Part of a small language model's weights: 3.71M parameters, LayerScale.
Each number is 200 + 40 x the weight over its row's rms, rounded and kept within 0 to 999. Layers, rows and columns count from 0. The size before them is the row's rms in percent of the matrix's.

# layer 5 MLP down (transposed), 512x128, rms 0.187, rows 50-77, columns 0-127
110,190,225,152,197,265,192,223,135,198,196,194,274,242,224,248,175,88,202,151,167,129,282,166,150,184,155,179,205,193,253,238,194,180,235,158,187,236,255,148,160,184,233,199,245,285,168,177,181,238,182,127,188,257,212,248,179,263,220,197,268,124,218,175,184,201,213,242,199,214,218,182,227,189,231,250,151,200,214,220,235,199,270,171,129,292,179,200,214,171,208,143,206,229,189,221,207,170,175,135,220,239,179,178,247,179,242,135,173,238,209,279,145,172,176,159,200,195,221,192,199,200,248,248,127,219,162,110,215
094,186,238,287,161,234,218,219,206,216,183,298,255,224,174,198,98,240,186,243,185,175,261,214,239,258,249,171,224,177,198,162,172,292,195,184,221,183,226,219,205,255,222,222,192,180,172,197,210,240,208,135,284,189,236,175,162,163,195,243,233,200,217,185,178,226,173,274,267,186,232,202,131,165,166,195,200,225,263,221,209,235,203,257,207,145,201,150,166,190,128,151,169,143,159,249,191,185,229,248,264,180,183,175,114,204,236,206,194,136,131,241,218,104,223,152,225,196,267,192,250,197,220,204,248,208,221,155,133
092,163,186,222,155,253,127,207,135,202,204,196,286,191,174,184,210,244,177,217,99,264,120,232,224,178,254,156,168,164,193,179,125,151,192,112,207,235,198,194,255,174,206,236,192,261,155,225,169,148,125,137,225,189,197,232,213,153,203,161,243,164,210,161,205,212,197,281,203,200,221,271,151,197,172,206,183,236,176,182,233,261,225,102,273,207,222,194,206,127,182,224,171,253,202,281,205,217,154,180,231,189,99,187,256,195,201,230,209,245,247,190,170,213,205,197,194,256,196,206,120,196,202,178,185,221,229,212,142
102,230,239,115,267,202,187,242,193,233,169,138,191,189,159,214,105,250,174,218,133,243,208,193,212,182,259,170,259,122,174,156,154,149,204,198,184,224,196,236,267,168,243,180,184,243,336,206,204,202,277,200,214,194,241,287,131,119,172,226,212,233,152,196,268,190,213,167,180,191,179,227,188,185,155,185,199,199,259,219,281,242,175,233,209,153,234,235,219,193,212,152,237,145,152,286,225,239,203,177,221,192,194,220,190,177,197,238,234,260,200,169,159,214,140,160,173,149,159,190,202,199,257,204,230,206,234,252,178
096,186,287,203,154,283,290,191,194,264,200,236,213,239,150,158,119,250,206,245,224,252,203,223,233,192,186,194,196,241,190,207,217,212,200,181,257,160,199,233,226,204,189,261,203,188,160,261,163,167,205,221,113,219,215,199,175,172,214,210,97,163,203,244,167,142,258,205,238,233,146,218,214,223,247,162,227,175,222,246,213,207,123,234,167,152,192,246,198,200,215,236,210,267,214,221,202,184,200,276,155,248,192,126,249,271,169,196,162,168,201,205,187,197,268,275,133,226,138,188,254,182,181,254,170,253,133,244,248
087,155,281,200,191,175,212,221,212,248,170,241,210,232,231,225,158,97,203,270,106,211,161,226,216,219,171,200,120,165,188,269,221,231,155,183,247,208,260,120,240,177,137,255,273,157,240,196,168,242,161,237,212,225,169,211,222,175,233,235,200,231,210,263,215,255,205,146,156,301,184,169,196,151,176,191,228,224,249,190,105,170,162,145,194,218,198,210,267,193,205,145,223,219,200,168,174,165,244,214,234,201,147,161,186,165,158,200,163,177,184,137,175,228,232,289,200,243,179,179,116,206,192,173,195,211,244,243,190
084,168,194,260,174,227,255,163,225,237,172,178,243,291,228,291,196,166,243,149,157,174,213,174,178,187,199,185,205,196,104,142,215,220,206,146,162,164,222,202,146,306,191,189,142,265,253,178,282,208,177,196,217,256,165,216,235,213,197,314,166,213,218,197,225,166,194,246,218,234,170,177,192,140,180,199,246,221,207,176,218,166,236,211,135,154,197,108,216,227,194,167,225,195,151,219,320,223,126,197,203,205,196,158,198,188,179,208,235,141,161,187,230,108,132,199,187,242,183,146,161,194,174,210,201,206,184,185,219
094,201,247,177,186,187,246,188,167,235,149,217,80,204,165,220,191,164,301,189,172,241,204,178,249,224,197,173,236,193,189,202,268,179,199,226,242,176,154,254,157,189,188,150,144,99,223,171,248,290,217,149,150,97,234,208,144,185,223,155,197,204,237,245,222,260,174,219,241,177,203,134,188,243,215,238,148,125,288,231,246,251,252,247,199,208,196,201,113,195,206,252,211,235,167,244,193,187,223,215,216,208,215,172,174,157,225,159,201,165,183,183,155,195,200,192,171,203,279,235,167,270,207,235,258,210,223,222,238
098,197,217,200,109,194,265,210,271,185,250,206,171,203,240,194,244,134,240,211,225,237,201,236,238,200,232,220,234,217,244,250,196,180,174,150,166,214,253,180,179,142,181,179,178,215,185,279,174,215,230,195,235,179,237,204,269,281,181,214,116,276,211,153,194,145,220,260,236,211,122,244,209,237,253,231,175,221,311,159,132,214,264,170,203,260,185,208,188,193,215,174,182,215,217,277,180,149,153,169,186,245,187,250,178,310,231,286,215,227,225,216,243,154,238,225,196,183,195,224,148,236,225,225,213,223,195,158,256
113,144,127,176,193,180,249,240,188,200,226,231,232,121,217,180,249,191,204,249,232,192,197,210,306,231,204,190,242,186,188,176,193,130,221,155,158,230,214,192,155,218,206,186,92,220,205,190,195,183,151,204,192,216,222,216,219,202,195,167,149,131,195,158,223,236,164,242,218,144,134,199,152,155,207,172,205,220,272,241,241,179,202,204,193,159,262,170,224,217,177,148,260,218,166,165,240,208,302,275,151,320,202,113,167,223,128,169,220,178,200,137,191,181,266,137,136,174,196,215,174,182,232,243,213,211,163,242,161
107,226,227,234,232,172,185,251,169,243,196,231,156,243,136,256,223,216,166,240,208,180,164,197,153,208,164,159,206,241,194,168,142,244,182,258,166,195,113,265,229,171,223,197,143,202,168,227,163,131,153,221,223,219,158,172,250,130,210,237,273,123,178,245,247,177,240,219,192,167,123,134,195,178,214,216,166,219,177,218,215,209,193,186,198,171,234,242,89,222,114,158,159,232,174,249,187,196,199,212,195,242,224,151,180,170,195,137,116,278,223,213,267,169,266,213,147,232,231,202,178,109,160,247,199,196,175,184,236
091,180,244,187,188,206,232,202,234,239,131,225,245,230,183,231,186,220,203,240,280,234,168,216,220,225,216,183,165,200,180,215,283,203,184,195,220,269,220,168,139,182,110,210,196,221,232,190,325,239,236,219,212,201,251,228,228,195,191,158,219,256,197,237,210,195,247,288,261,171,134,225,201,143,205,142,187,237,190,253,174,214,199,252,113,154,159,157,194,134,207,194,178,280,211,198,202,248,196,146,195,186,220,131,229,140,236,138,184,232,194,168,223,261,217,293,240,259,253,209,187,273,224,169,187,210,202,249,269
129,170,216,198,301,193,191,267,158,221,213,180,186,164,192,198,287,211,226,226,214,183,165,208,232,237,211,177,183,257,169,174,218,281,131,238,169,177,202,189,256,169,213,177,262,162,207,222,314,196,149,225,243,279,143,215,221,234,230,178,160,210,222,239,243,220,171,215,225,219,219,135,252,140,202,212,167,210,249,226,238,176,180,249,180,175,316,206,103,241,210,212,161,270,146,231,203,179,202,180,110,194,206,132,187,212,228,152,160,248,149,226,211,188,246,221,195,218,280,219,167,141,167,247,196,233,182,233,186
083,223,172,287,190,149,195,214,189,230,197,200,142,231,219,161,157,198,190,184,217,205,198,231,233,171,146,143,186,200,153,100,125,195,245,190,215,262,216,222,212,223,279,235,186,176,172,202,180,234,241,184,198,273,268,259,217,202,99,188,180,196,129,222,196,250,153,169,202,162,280,144,233,200,204,209,227,205,219,194,221,221,254,215,184,138,162,159,145,168,116,212,141,252,131,216,166,178,169,238,177,221,255,128,144,136,267,172,221,242,303,209,148,165,185,232,220,218,174,217,181,247,209,212,164,236,231,199,237
090,189,240,184,127,197,281,198,307,221,132,200,201,177,284,197,264,206,226,244,235,141,223,179,228,236,199,232,173,230,258,207,219,214,217,194,181,186,226,146,189,174,243,297,161,245,131,273,193,214,218,163,171,212,188,195,283,263,165,213,164,229,254,165,146,222,172,254,253,226,154,223,240,228,174,200,202,130,174,213,122,216,141,260,247,171,149,200,242,157,173,140,156,252,227,211,236,167,165,167,169,198,182,199,213,286,157,213,208,256,186,206,159,195,236,234,239,245,234,228,208,200,226,132,210,269,228,192,203
089,194,197,204,184,184,232,151,229,153,138,253,133,161,204,187,186,169,186,231,207,217,240,298,194,217,215,218,225,183,311,209,94,194,269,153,254,225,195,277,152,188,198,188,186,154,230,227,176,152,166,208,235,202,179,212,292,208,220,285,197,233,218,246,199,179,149,162,241,183,252,231,197,238,156,188,176,192,170,132,182,145,197,164,212,193,234,165,167,189,151,261,139,177,233,264,174,183,179,183,226,181,226,182,195,174,155,256,196,315,245,227,158,179,201,254,198,163,230,237,217,127,267,272,217,165,215,232,233
093,222,215,156,129,211,253,129,153,241,181,145,140,173,152,238,261,186,218,267,208,197,216,152,234,136,169,150,170,122,200,178,249,165,176,170,207,271,235,212,212,174,148,165,248,202,259,211,172,181,194,180,128,207,251,172,177,75,221,181,256,219,185,165,258,144,239,230,220,194,219,207,168,211,202,162,214,257,90,159,252,186,149,149,235,172,239,222,215,207,166,208,252,196,252,160,211,189,209,174,223,166,148,241,232,256,162,184,295,212,170,180,227,196,170,222,187,245,214,200,258,216,169,223,265,165,170,218,245
106,310,216,153,180,201,240,261,170,208,253,205,193,188,219,209,226,162,153,200,179,253,250,205,153,283,178,204,201,200,201,123,176,274,188,138,210,181,193,207,185,169,240,185,220,124,129,201,206,261,207,172,155,171,191,225,183,207,210,250,223,202,189,167,164,203,172,169,167,178,191,214,143,258,228,216,248,175,219,110,206,188,243,237,219,106,272,179,243,160,260,194,224,188,232,272,210,207,233,174,228,216,216,285,202,296,233,233,228,190,184,183,162,208,238,193,257,275,226,151,256,242,186,255,172,176,159,94,187
086,60,257,193,200,181,175,179,190,199,206,210,202,76,218,246,216,106,151,206,181,204,202,224,217,235,241,183,145,173,210,197,114,287,191,217,216,215,212,219,230,232,245,245,180,122,187,220,199,250,235,194,145,190,189,177,188,228,194,168,209,223,178,218,235,166,237,147,239,308,187,145,169,192,182,184,223,307,232,140,201,234,130,186,98,159,242,263,182,199,252,213,244,193,177,234,248,191,201,173,235,185,227,166,190,216,239,176,182,234,258,166,185,224,193,201,174,135,195,190,236,243,230,205,237,181,208,167,153
087,228,279,172,197,182,183,220,216,248,167,250,226,159,140,209,175,165,208,217,127,207,336,192,182,223,271,273,246,220,204,217,172,179,207,157,211,232,223,200,139,239,155,198,214,218,219,208,195,217,130,189,189,201,192,132,167,191,166,204,149,136,231,210,148,257,207,169,206,248,236,133,225,182,144,264,227,236,203,228,246,188,245,194,131,228,198,175,143,132,144,159,144,203,209,231,179,198,165,241,250,153,218,189,127,169,225,235,237,184,243,147,185,160,292,190,234,126,218,172,208,221,207,231,103,236,211,200,141
088,200,215,234,179,213,160,115,157,279,206,232,153,188,216,178,227,273,209,229,188,182,200,287,218,251,258,226,202,106,157,230,182,147,177,182,95,146,254,122,178,171,257,280,159,180,201,233,169,227,148,220,259,264,226,163,166,161,221,226,229,198,251,142,175,207,215,170,234,140,201,246,215,248,179,183,154,201,194,161,142,175,163,214,161,221,189,272,233,255,248,193,183,209,188,260,251,207,171,196,164,228,203,246,224,214,275,199,241,269,175,232,207,254,183,219,272,247,195,194,181,258,176,213,255,195,236,223,171
090,186,161,199,139,171,151,191,213,223,130,203,230,202,260,138,172,212,242,199,259,132,152,254,142,182,194,185,142,258,210,259,174,227,165,262,216,208,172,174,258,171,181,189,234,226,217,199,241,190,188,197,210,238,208,266,136,193,168,151,221,225,165,214,205,121,170,141,194,189,216,203,230,198,204,163,201,142,149,200,204,211,194,211,259,149,176,199,222,222,194,109,140,268,245,211,108,223,222,197,159,157,225,190,196,171,141,269,199,256,227,316,221,229,150,225,192,222,173,148,209,216,225,114,166,278,248,181,277
096,179,203,151,218,205,208,130,213,252,206,203,176,226,165,139,238,198,288,147,168,178,166,136,140,176,213,155,231,159,238,252,154,202,192,193,170,124,169,222,210,227,216,146,182,197,222,221,228,257,194,157,168,191,198,168,257,227,281,264,226,164,210,250,284,223,241,213,176,211,222,220,222,180,273,230,172,254,250,168,196,287,224,169,219,210,231,270,160,205,197,246,158,187,223,82,225,241,179,282,210,117,195,211,249,167,216,202,165,247,123,250,156,188,189,181,173,136,237,229,245,244,251,167,224,229,218,179,191
106,194,198,222,285,195,215,208,214,181,223,212,239,185,206,189,179,190,159,196,157,177,200,201,218,174,225,273,207,218,242,188,139,244,205,189,188,170,213,258,189,154,158,160,204,235,180,198,160,263,158,260,189,84,200,162,172,234,270,223,235,202,174,205,147,202,189,246,189,228,110,290,88,291,112,211,234,160,176,191,219,159,149,220,153,179,119,222,179,219,208,189,146,215,132,203,288,250,180,205,251,186,212,161,174,194,180,214,147,155,219,167,181,211,228,257,198,219,115,236,160,169,167,167,178,237,220,150,144
089,121,216,221,240,211,109,218,219,193,281,176,170,209,258,238,191,245,213,163,154,228,234,205,241,191,170,206,241,188,154,203,183,194,187,261,220,144,181,210,184,165,223,156,187,236,215,204,205,195,286,155,153,170,215,208,183,280,227,280,180,169,201,200,296,190,109,278,181,257,269,163,181,244,123,180,217,256,245,236,220,184,160,211,205,228,203,192,253,205,203,204,273,138,163,207,159,208,221,218,277,146,206,230,240,175,258,186,251,208,198,258,213,157,159,155,181,199,188,291,150,154,213,153,234,200,252,215,251
098,189,190,228,213,103,249,166,218,161,244,181,252,178,249,157,108,218,153,180,220,205,254,157,261,198,209,175,193,217,193,216,244,197,298,225,221,181,259,224,184,142,260,173,200,183,155,210,231,175,215,149,233,181,180,211,130,131,160,225,176,177,249,142,175,213,202,178,148,163,221,139,241,250,196,200,157,184,158,211,232,304,219,253,251,177,118,203,211,222,172,208,226,215,253,147,146,141,278,184,183,213,203,181,245,234,134,238,170,192,219,162,173,226,187,246,241,224,159,132,198,280,191,245,208,233,121,226,191
081,204,169,188,144,190,143,200,196,157,218,237,157,210,149,203,219,206,193,132,171,212,214,214,219,210,188,196,233,166,192,219,161,173,311,192,192,222,199,248,131,110,240,254,270,151,142,203,236,147,307,220,173,247,217,201,207,262,155,229,177,256,214,229,218,196,192,244,186,176,174,253,184,272,289,226,139,327,184,171,226,110,194,226,200,166,207,255,149,148,216,178,190,186,200,209,202,239,232,296,222,210,221,167,184,221,190,162,171,234,231,214,222,156,146,183,224,157,262,201,147,188,167,219,156,229,249,219,199
116,208,248,217,96,205,175,140,232,136,226,168,201,184,158,206,174,244,209,172,213,162,226,169,203,189,228,235,210,203,215,243,254,151,241,186,197,291,245,161,200,141,236,264,257,176,199,275,229,155,248,189,208,258,213,253,237,218,255,198,274,300,253,183,190,226,184,188,190,211,195,221,212,227,168,201,221,218,178,176,271,230,123,222,281,233,273,186,224,231,189,224,185,185,190,155,184,155,204,277,249,146,150,200,241,120,172,267,183,228,262,254,166,252,169,165,210,188,258,182,170,209,146,157,216,208,184,271,209
# layer 5 MLP up, 512x128, rms 0.181, rows 51-77, columns 0-127
096,160,156,157,233,158,150,189,137,148,236,229,138,170,188,187,151,159,110,228,205,285,251,203,132,163,192,172,154,161,213,200,209,199,148,174,178,234,174,186,268,198,197,174,178,202,183,203,227,230,255,265,182,128,169,178,261,149,180,139,230,256,179,246,218,247,262,177,193,251,214,250,114,257,188,166,259,133,158,252,192,173,156,201,212,228,165,201,287,196,192,295,224,197,164,185,189,185,218,169,153,288,206,202,194,207,219,99,206,180,173,191,194,202,193,198,217,153,236,199,194,179,218,275,199,143,141,233,200
098,185,167,228,144,209,160,188,149,241,265,231,237,209,182,192,174,219,143,220,170,286,201,184,224,161,317,184,179,185,197,156,242,212,215,255,217,117,199,194,158,249,213,194,254,288,128,174,193,165,220,245,196,183,187,157,220,183,295,183,240,236,166,145,266,216,172,230,203,254,228,204,209,128,124,147,227,248,243,197,216,264,152,210,208,190,163,173,242,147,138,175,181,215,239,222,166,140,191,150,230,144,144,211,196,197,199,215,181,178,177,241,226,164,225,146,235,236,271,186,216,221,263,231,113,195,180,247,159
107,198,168,247,173,256,199,254,168,193,208,194,202,196,155,164,225,184,140,176,251,243,186,176,217,221,120,190,205,187,164,198,232,224,142,249,252,156,134,185,162,254,150,268,180,149,203,249,184,235,96,183,223,162,166,183,210,269,261,161,235,214,177,227,220,255,210,152,262,240,194,229,219,148,249,211,215,211,212,175,243,152,192,225,268,231,155,191,180,152,152,165,276,190,218,145,150,156,286,165,221,189,185,259,173,236,169,176,160,198,174,186,219,170,181,305,176,285,203,189,159,192,212,249,110,147,250,219,208
103,198,147,209,216,224,145,211,153,175,186,160,206,126,199,187,125,194,167,251,228,142,173,209,177,192,190,215,245,108,260,200,286,162,195,221,183,186,198,154,168,192,231,169,202,164,259,242,204,215,153,230,229,203,241,113,217,220,251,159,159,217,257,203,191,194,186,202,243,200,181,216,135,183,200,190,226,145,150,226,201,160,164,185,201,287,128,180,208,201,242,190,239,230,184,216,168,181,228,133,250,199,120,266,189,211,132,242,135,143,187,266,314,242,151,222,234,229,255,149,256,256,199,222,228,239,137,214,229
095,124,194,248,246,223,146,265,170,194,199,190,239,171,142,166,197,237,154,189,213,199,233,170,224,195,197,162,257,226,255,245,165,227,176,253,182,139,212,172,151,200,188,214,214,130,272,175,237,187,202,211,155,162,173,164,217,209,244,210,253,169,178,119,168,273,239,160,241,260,164,216,189,161,153,232,226,230,246,207,222,136,180,274,195,248,152,110,171,172,196,225,210,232,206,226,224,94,285,210,250,246,186,201,178,195,288,199,197,157,241,151,239,197,237,219,173,115,217,267,234,247,201,260,188,175,155,231,230
087,224,200,220,192,130,185,276,228,124,193,116,225,147,199,166,189,258,107,233,238,207,204,209,206,253,167,214,241,198,259,160,182,221,211,218,233,131,227,195,194,262,265,139,193,190,206,254,151,223,236,197,204,280,242,157,243,184,187,150,271,197,182,114,187,201,256,158,179,205,221,190,228,191,165,259,192,147,184,148,173,191,211,229,188,195,212,212,205,154,192,227,213,250,203,182,180,174,276,135,205,268,170,216,206,186,244,267,256,164,171,161,187,229,197,137,260,221,259,201,273,220,168,184,172,225,88,137,175
102,219,189,190,264,192,208,187,232,129,199,182,177,177,227,193,230,168,137,199,235,219,194,218,259,217,86,239,185,239,167,184,210,229,191,252,204,156,204,220,177,281,230,207,190,184,147,184,261,167,171,258,182,196,198,178,213,104,186,188,218,207,178,210,241,117,162,107,193,210,208,198,112,226,188,113,254,273,198,212,198,152,241,193,169,201,169,124,174,214,226,231,235,136,196,174,198,176,261,194,208,234,175,226,141,211,214,174,129,192,142,227,298,239,243,243,204,239,236,152,278,204,236,202,174,193,271,167,276
101,211,204,164,159,156,208,226,218,82,204,212,70,186,196,175,216,234,207,277,194,211,160,243,121,192,168,230,160,202,166,180,254,229,193,167,164,169,229,176,243,196,195,198,182,219,197,231,193,183,178,225,248,209,169,239,331,244,213,222,216,220,155,261,190,194,257,225,188,242,204,208,189,150,140,235,245,147,210,204,92,235,194,222,238,280,172,224,183,197,251,158,209,147,242,210,205,209,212,171,208,232,136,212,153,225,192,240,181,140,172,237,225,135,262,177,229,272,242,180,243,189,268,188,158,188,209,124,203
101,243,210,239,196,188,169,205,163,184,220,108,213,219,233,200,142,127,152,176,254,204,152,197,227,222,257,215,212,136,241,241,202,163,184,251,219,114,158,175,176,160,228,231,218,211,250,218,232,248,153,181,172,123,220,222,215,198,256,105,183,263,204,228,295,187,230,230,211,177,201,220,223,240,228,175,105,219,203,286,203,163,273,189,120,230,155,208,197,312,224,190,237,218,239,232,155,196,206,186,259,241,230,176,176,148,223,170,180,176,194,201,285,179,194,191,130,162,198,220,236,209,276,199,211,161,185,206,151
103,191,157,244,155,94,222,187,198,151,230,185,168,199,197,189,206,209,127,204,203,153,186,276,238,179,274,214,236,185,249,221,214,216,203,206,65,137,234,164,262,237,209,172,243,209,186,208,226,210,255,170,203,273,170,233,218,270,153,167,257,243,232,198,235,230,154,128,265,254,205,271,192,198,132,209,144,198,219,232,235,205,183,193,239,154,204,194,143,191,153,173,265,69,198,125,197,197,224,209,160,242,194,198,162,220,226,214,220,183,190,185,177,130,267,197,167,168,201,221,221,179,217,189,178,141,185,232,220
097,246,208,202,263,128,231,208,143,136,221,162,176,144,225,164,183,203,126,196,197,205,239,285,186,234,178,192,223,206,185,214,261,174,191,208,203,172,154,160,212,265,295,178,220,232,191,191,145,180,175,189,187,170,216,205,283,214,249,233,158,168,216,150,206,166,236,144,159,193,305,228,180,200,233,194,255,184,183,196,202,214,175,196,238,306,175,210,190,215,221,144,191,202,239,180,222,185,182,202,211,187,136,249,181,264,153,246,131,191,164,244,212,197,231,174,197,291,247,98,207,215,197,346,209,198,193,217,201
123,200,158,153,220,252,162,264,186,209,304,171,208,150,184,178,178,248,175,226,232,169,181,260,236,246,176,208,173,186,184,154,261,220,160,234,131,160,178,169,234,234,209,180,267,209,177,148,211,160,278,194,207,266,126,171,228,247,213,183,214,188,216,179,209,155,138,169,220,277,165,214,248,121,203,247,184,216,194,228,257,197,150,210,247,206,270,191,168,238,134,164,212,168,193,119,176,158,205,147,138,139,167,184,159,224,188,171,115,173,190,271,203,191,245,215,134,113,166,157,208,183,190,198,138,170,158,222,190
092,193,178,216,157,187,168,221,88,186,190,194,187,159,135,204,237,231,204,228,201,179,226,240,185,163,191,94,227,185,215,136,240,220,197,207,168,158,165,166,153,188,217,112,224,173,200,297,172,299,260,146,215,266,210,186,252,220,195,202,202,204,182,164,221,136,286,239,238,204,263,208,176,139,208,234,242,182,138,168,236,218,166,192,192,224,150,281,236,191,182,188,190,206,280,262,184,178,253,232,202,227,154,234,185,197,116,203,214,178,189,204,214,177,106,149,136,194,177,216,261,245,232,205,225,203,232,159,249
097,196,223,168,115,205,239,229,258,152,198,220,213,199,268,247,201,131,229,219,200,159,179,257,257,189,173,223,169,218,285,228,193,237,200,175,176,123,234,151,225,211,266,248,168,238,181,215,150,192,226,199,241,157,140,206,358,248,266,222,202,243,166,198,222,168,215,219,227,240,191,220,206,211,204,215,203,170,250,239,166,194,252,141,219,166,188,187,209,186,242,134,189,176,170,224,200,185,122,216,163,215,131,237,145,320,171,230,195,173,178,224,190,158,260,214,184,250,163,196,237,303,197,171,189,202,190,184,221
098,237,220,203,239,205,170,175,191,162,216,180,248,212,196,198,218,230,160,280,222,247,136,199,242,221,173,167,285,215,175,276,160,197,210,166,265,126,199,148,130,301,233,223,234,199,187,174,209,150,205,282,161,182,147,226,171,201,241,127,226,260,213,148,226,244,176,151,208,224,235,261,238,161,203,228,243,240,100,203,239,219,242,178,156,211,183,159,146,230,243,195,179,225,182,192,188,146,258,189,148,195,180,210,173,289,193,190,148,228,251,203,202,271,265,195,192,251,156,212,166,206,220,226,211,119,268,183,158
098,193,204,290,285,160,258,238,114,202,230,145,221,237,152,191,187,233,157,157,181,243,198,203,242,237,173,206,203,290,198,241,188,167,240,217,204,175,187,149,174,186,205,185,210,224,204,218,150,160,253,229,149,162,166,172,234,211,184,179,226,196,214,247,192,293,263,87,159,147,122,193,206,211,217,225,193,247,212,186,247,185,225,270,225,247,182,153,207,167,235,233,122,157,140,171,190,193,244,141,212,272,205,166,189,135,154,159,174,202,207,184,270,216,201,231,216,255,173,230,181,255,192,277,162,205,237,262,245
104,192,157,256,146,218,157,208,170,163,269,209,154,215,207,155,239,223,191,212,231,211,201,209,106,155,168,267,239,171,225,166,206,226,124,185,198,218,130,182,285,223,208,185,188,245,164,204,267,253,146,309,179,155,192,263,184,193,153,191,187,215,195,147,237,211,283,176,162,173,174,229,161,186,227,196,193,165,211,253,196,236,155,170,249,112,251,194,269,236,203,164,223,196,247,135,208,162,207,197,141,223,116,138,190,268,123,251,164,158,201,184,179,176,204,217,198,197,230,237,218,195,249,216,132,130,167,214,202
091,264,207,275,273,167,232,219,135,183,262,163,226,155,188,216,147,272,197,227,217,242,130,210,215,146,196,168,222,190,221,160,207,172,175,189,172,188,187,196,205,203,229,236,188,275,177,218,148,175,202,283,147,212,164,183,216,226,226,180,231,218,231,239,275,159,147,174,192,250,178,208,184,215,117,129,133,198,181,168,162,243,238,158,280,231,133,165,236,245,144,228,221,232,213,145,111,135,197,246,174,207,218,185,185,226,190,216,152,192,219,311,185,235,154,172,200,259,146,185,217,197,207,242,211,108,241,237,194
099,221,195,181,177,229,124,180,160,179,185,223,302,141,175,266,129,156,218,279,226,209,159,161,206,167,175,242,234,232,210,252,200,216,109,168,155,190,146,157,239,199,204,213,221,260,189,188,271,182,143,166,135,163,190,159,202,168,197,210,189,221,201,243,158,160,184,235,172,269,144,222,114,162,193,199,237,182,143,154,201,176,208,186,217,163,117,215,259,207,269,195,230,206,252,148,253,154,168,116,200,180,172,253,129,194,172,201,237,107,213,184,248,134,244,195,228,162,200,212,262,236,197,197,209,173,183,180,176
090,229,208,169,243,306,143,268,93,183,260,150,222,207,106,251,206,283,245,279,188,154,224,213,248,219,173,220,238,235,255,183,223,203,208,225,170,211,162,139,166,178,213,312,221,225,247,220,164,199,192,201,216,269,157,149,178,254,194,160,200,190,201,152,171,171,197,219,190,173,201,240,226,189,186,182,220,208,281,175,192,189,224,206,212,201,141,208,127,222,203,200,155,118,213,191,209,207,234,122,156,227,246,252,256,206,237,208,181,192,178,305,252,173,213,218,214,175,177,250,215,221,238,171,240,207,175,164,243
096,132,175,172,155,224,167,269,165,229,215,171,194,206,193,207,192,209,206,192,225,148,126,167,190,226,212,230,306,165,191,240,216,234,248,177,191,180,206,217,178,255,177,218,208,252,180,135,213,133,230,156,134,177,212,242,213,133,245,170,221,155,224,190,201,181,169,157,166,201,240,259,109,219,264,270,178,232,158,262,180,120,161,228,180,182,267,134,178,188,190,244,167,219,192,204,226,160,211,181,203,214,164,96,151,247,190,220,234,158,233,297,128,228,213,259,171,129,241,222,206,217,226,218,172,175,205,146,128
100,173,221,258,285,193,244,265,175,151,222,175,196,188,203,262,178,210,205,199,139,225,138,246,228,290,195,247,257,94,262,219,193,215,244,220,189,187,184,179,229,182,173,154,199,246,238,206,168,209,137,168,241,273,185,171,204,231,197,166,211,216,233,190,188,211,189,235,228,282,205,303,191,187,218,211,259,211,194,225,204,196,221,227,194,177,147,167,135,179,249,239,189,229,198,132,167,198,255,96,197,149,231,252,220,174,259,198,219,169,157,282,183,217,185,219,123,177,155,169,193,240,183,129,271,176,181,233,269
100,204,205,144,294,180,250,236,217,213,181,149,204,226,140,182,200,206,174,227,274,237,212,242,178,165,272,225,246,206,228,273,217,182,180,166,176,129,166,225,273,209,204,118,231,241,212,167,204,207,198,241,203,213,148,169,229,281,227,216,348,212,140,205,260,214,187,237,225,241,162,198,197,199,221,211,163,235,206,219,204,115,220,145,122,209,135,210,260,200,192,137,238,209,263,232,258,184,204,207,146,225,224,214,150,261,242,185,197,145,254,139,205,183,201,218,181,241,121,249,204,197,217,162,166,174,212,218,221
090,216,132,259,240,228,236,202,165,141,211,122,215,184,184,256,111,256,112,214,254,241,200,284,183,209,270,223,172,164,245,229,243,208,206,180,164,208,158,181,243,267,202,226,256,236,221,265,216,200,233,224,225,268,245,200,169,195,227,239,205,266,210,223,212,208,254,126,254,221,158,185,183,161,170,196,181,118,227,164,214,239,176,221,162,170,206,211,184,161,191,196,126,229,246,205,176,188,221,141,141,289,164,178,107,154,229,124,207,179,207,228,204,213,217,148,155,195,243,158,263,167,226,219,176,245,200,233,231
099,220,207,124,297,192,299,230,216,191,255,196,317,151,193,242,225,178,199,206,204,239,164,145,138,178,240,178,222,231,217,246,269,282,199,228,187,136,151,143,229,280,227,233,226,222,178,102,218,193,240,194,216,272,214,164,200,179,240,280,196,171,151,176,222,179,238,232,188,168,227,188,286,162,158,218,156,146,172,188,201,208,165,228,231,197,227,178,285,215,195,209,142,182,167,204,194,178,213,208,160,233,181,220,162,173,166,226,135,155,201,209,225,162,255,196,197,222,266,205,176,169,192,219,190,183,146,115,180
095,162,206,194,176,236,204,243,210,143,218,220,174,214,230,185,242,181,199,216,255,226,200,169,183,222,185,204,284,200,157,167,265,196,200,205,235,207,173,175,196,205,247,151,269,161,159,212,196,158,186,190,189,259,188,203,203,262,277,214,251,240,149,97,206,275,229,197,136,199,168,202,201,125,261,264,187,235,195,217,273,103,156,273,173,281,193,244,248,242,213,141,150,243,213,238,170,158,253,290,181,188,187,242,248,160,174,146,169,213,141,265,208,180,246,205,189,127,241,165,233,215,236,180,175,168,163,212,165
111,171,213,156,158,227,221,223,187,209,207,170,137,159,211,149,163,146,200,173,183,266,217,194,175,195,223,200,243,189,196,200,234,180,189,172,199,146,239,139,203,232,189,217,257,222,138,204,150,138,186,209,200,139,235,266,219,175,288,162,326,216,219,172,229,224,213,142,246,209,161,261,229,157,186,125,184,210,123,143,190,193,107,216,232,161,137,180,147,184,247,250,223,189,195,244,227,115,257,144,145,159,147,249,172,277,217,143,169,180,216,173,203,178,179,200,179,215,268,192,230,191,200,201,166,122,201,164,256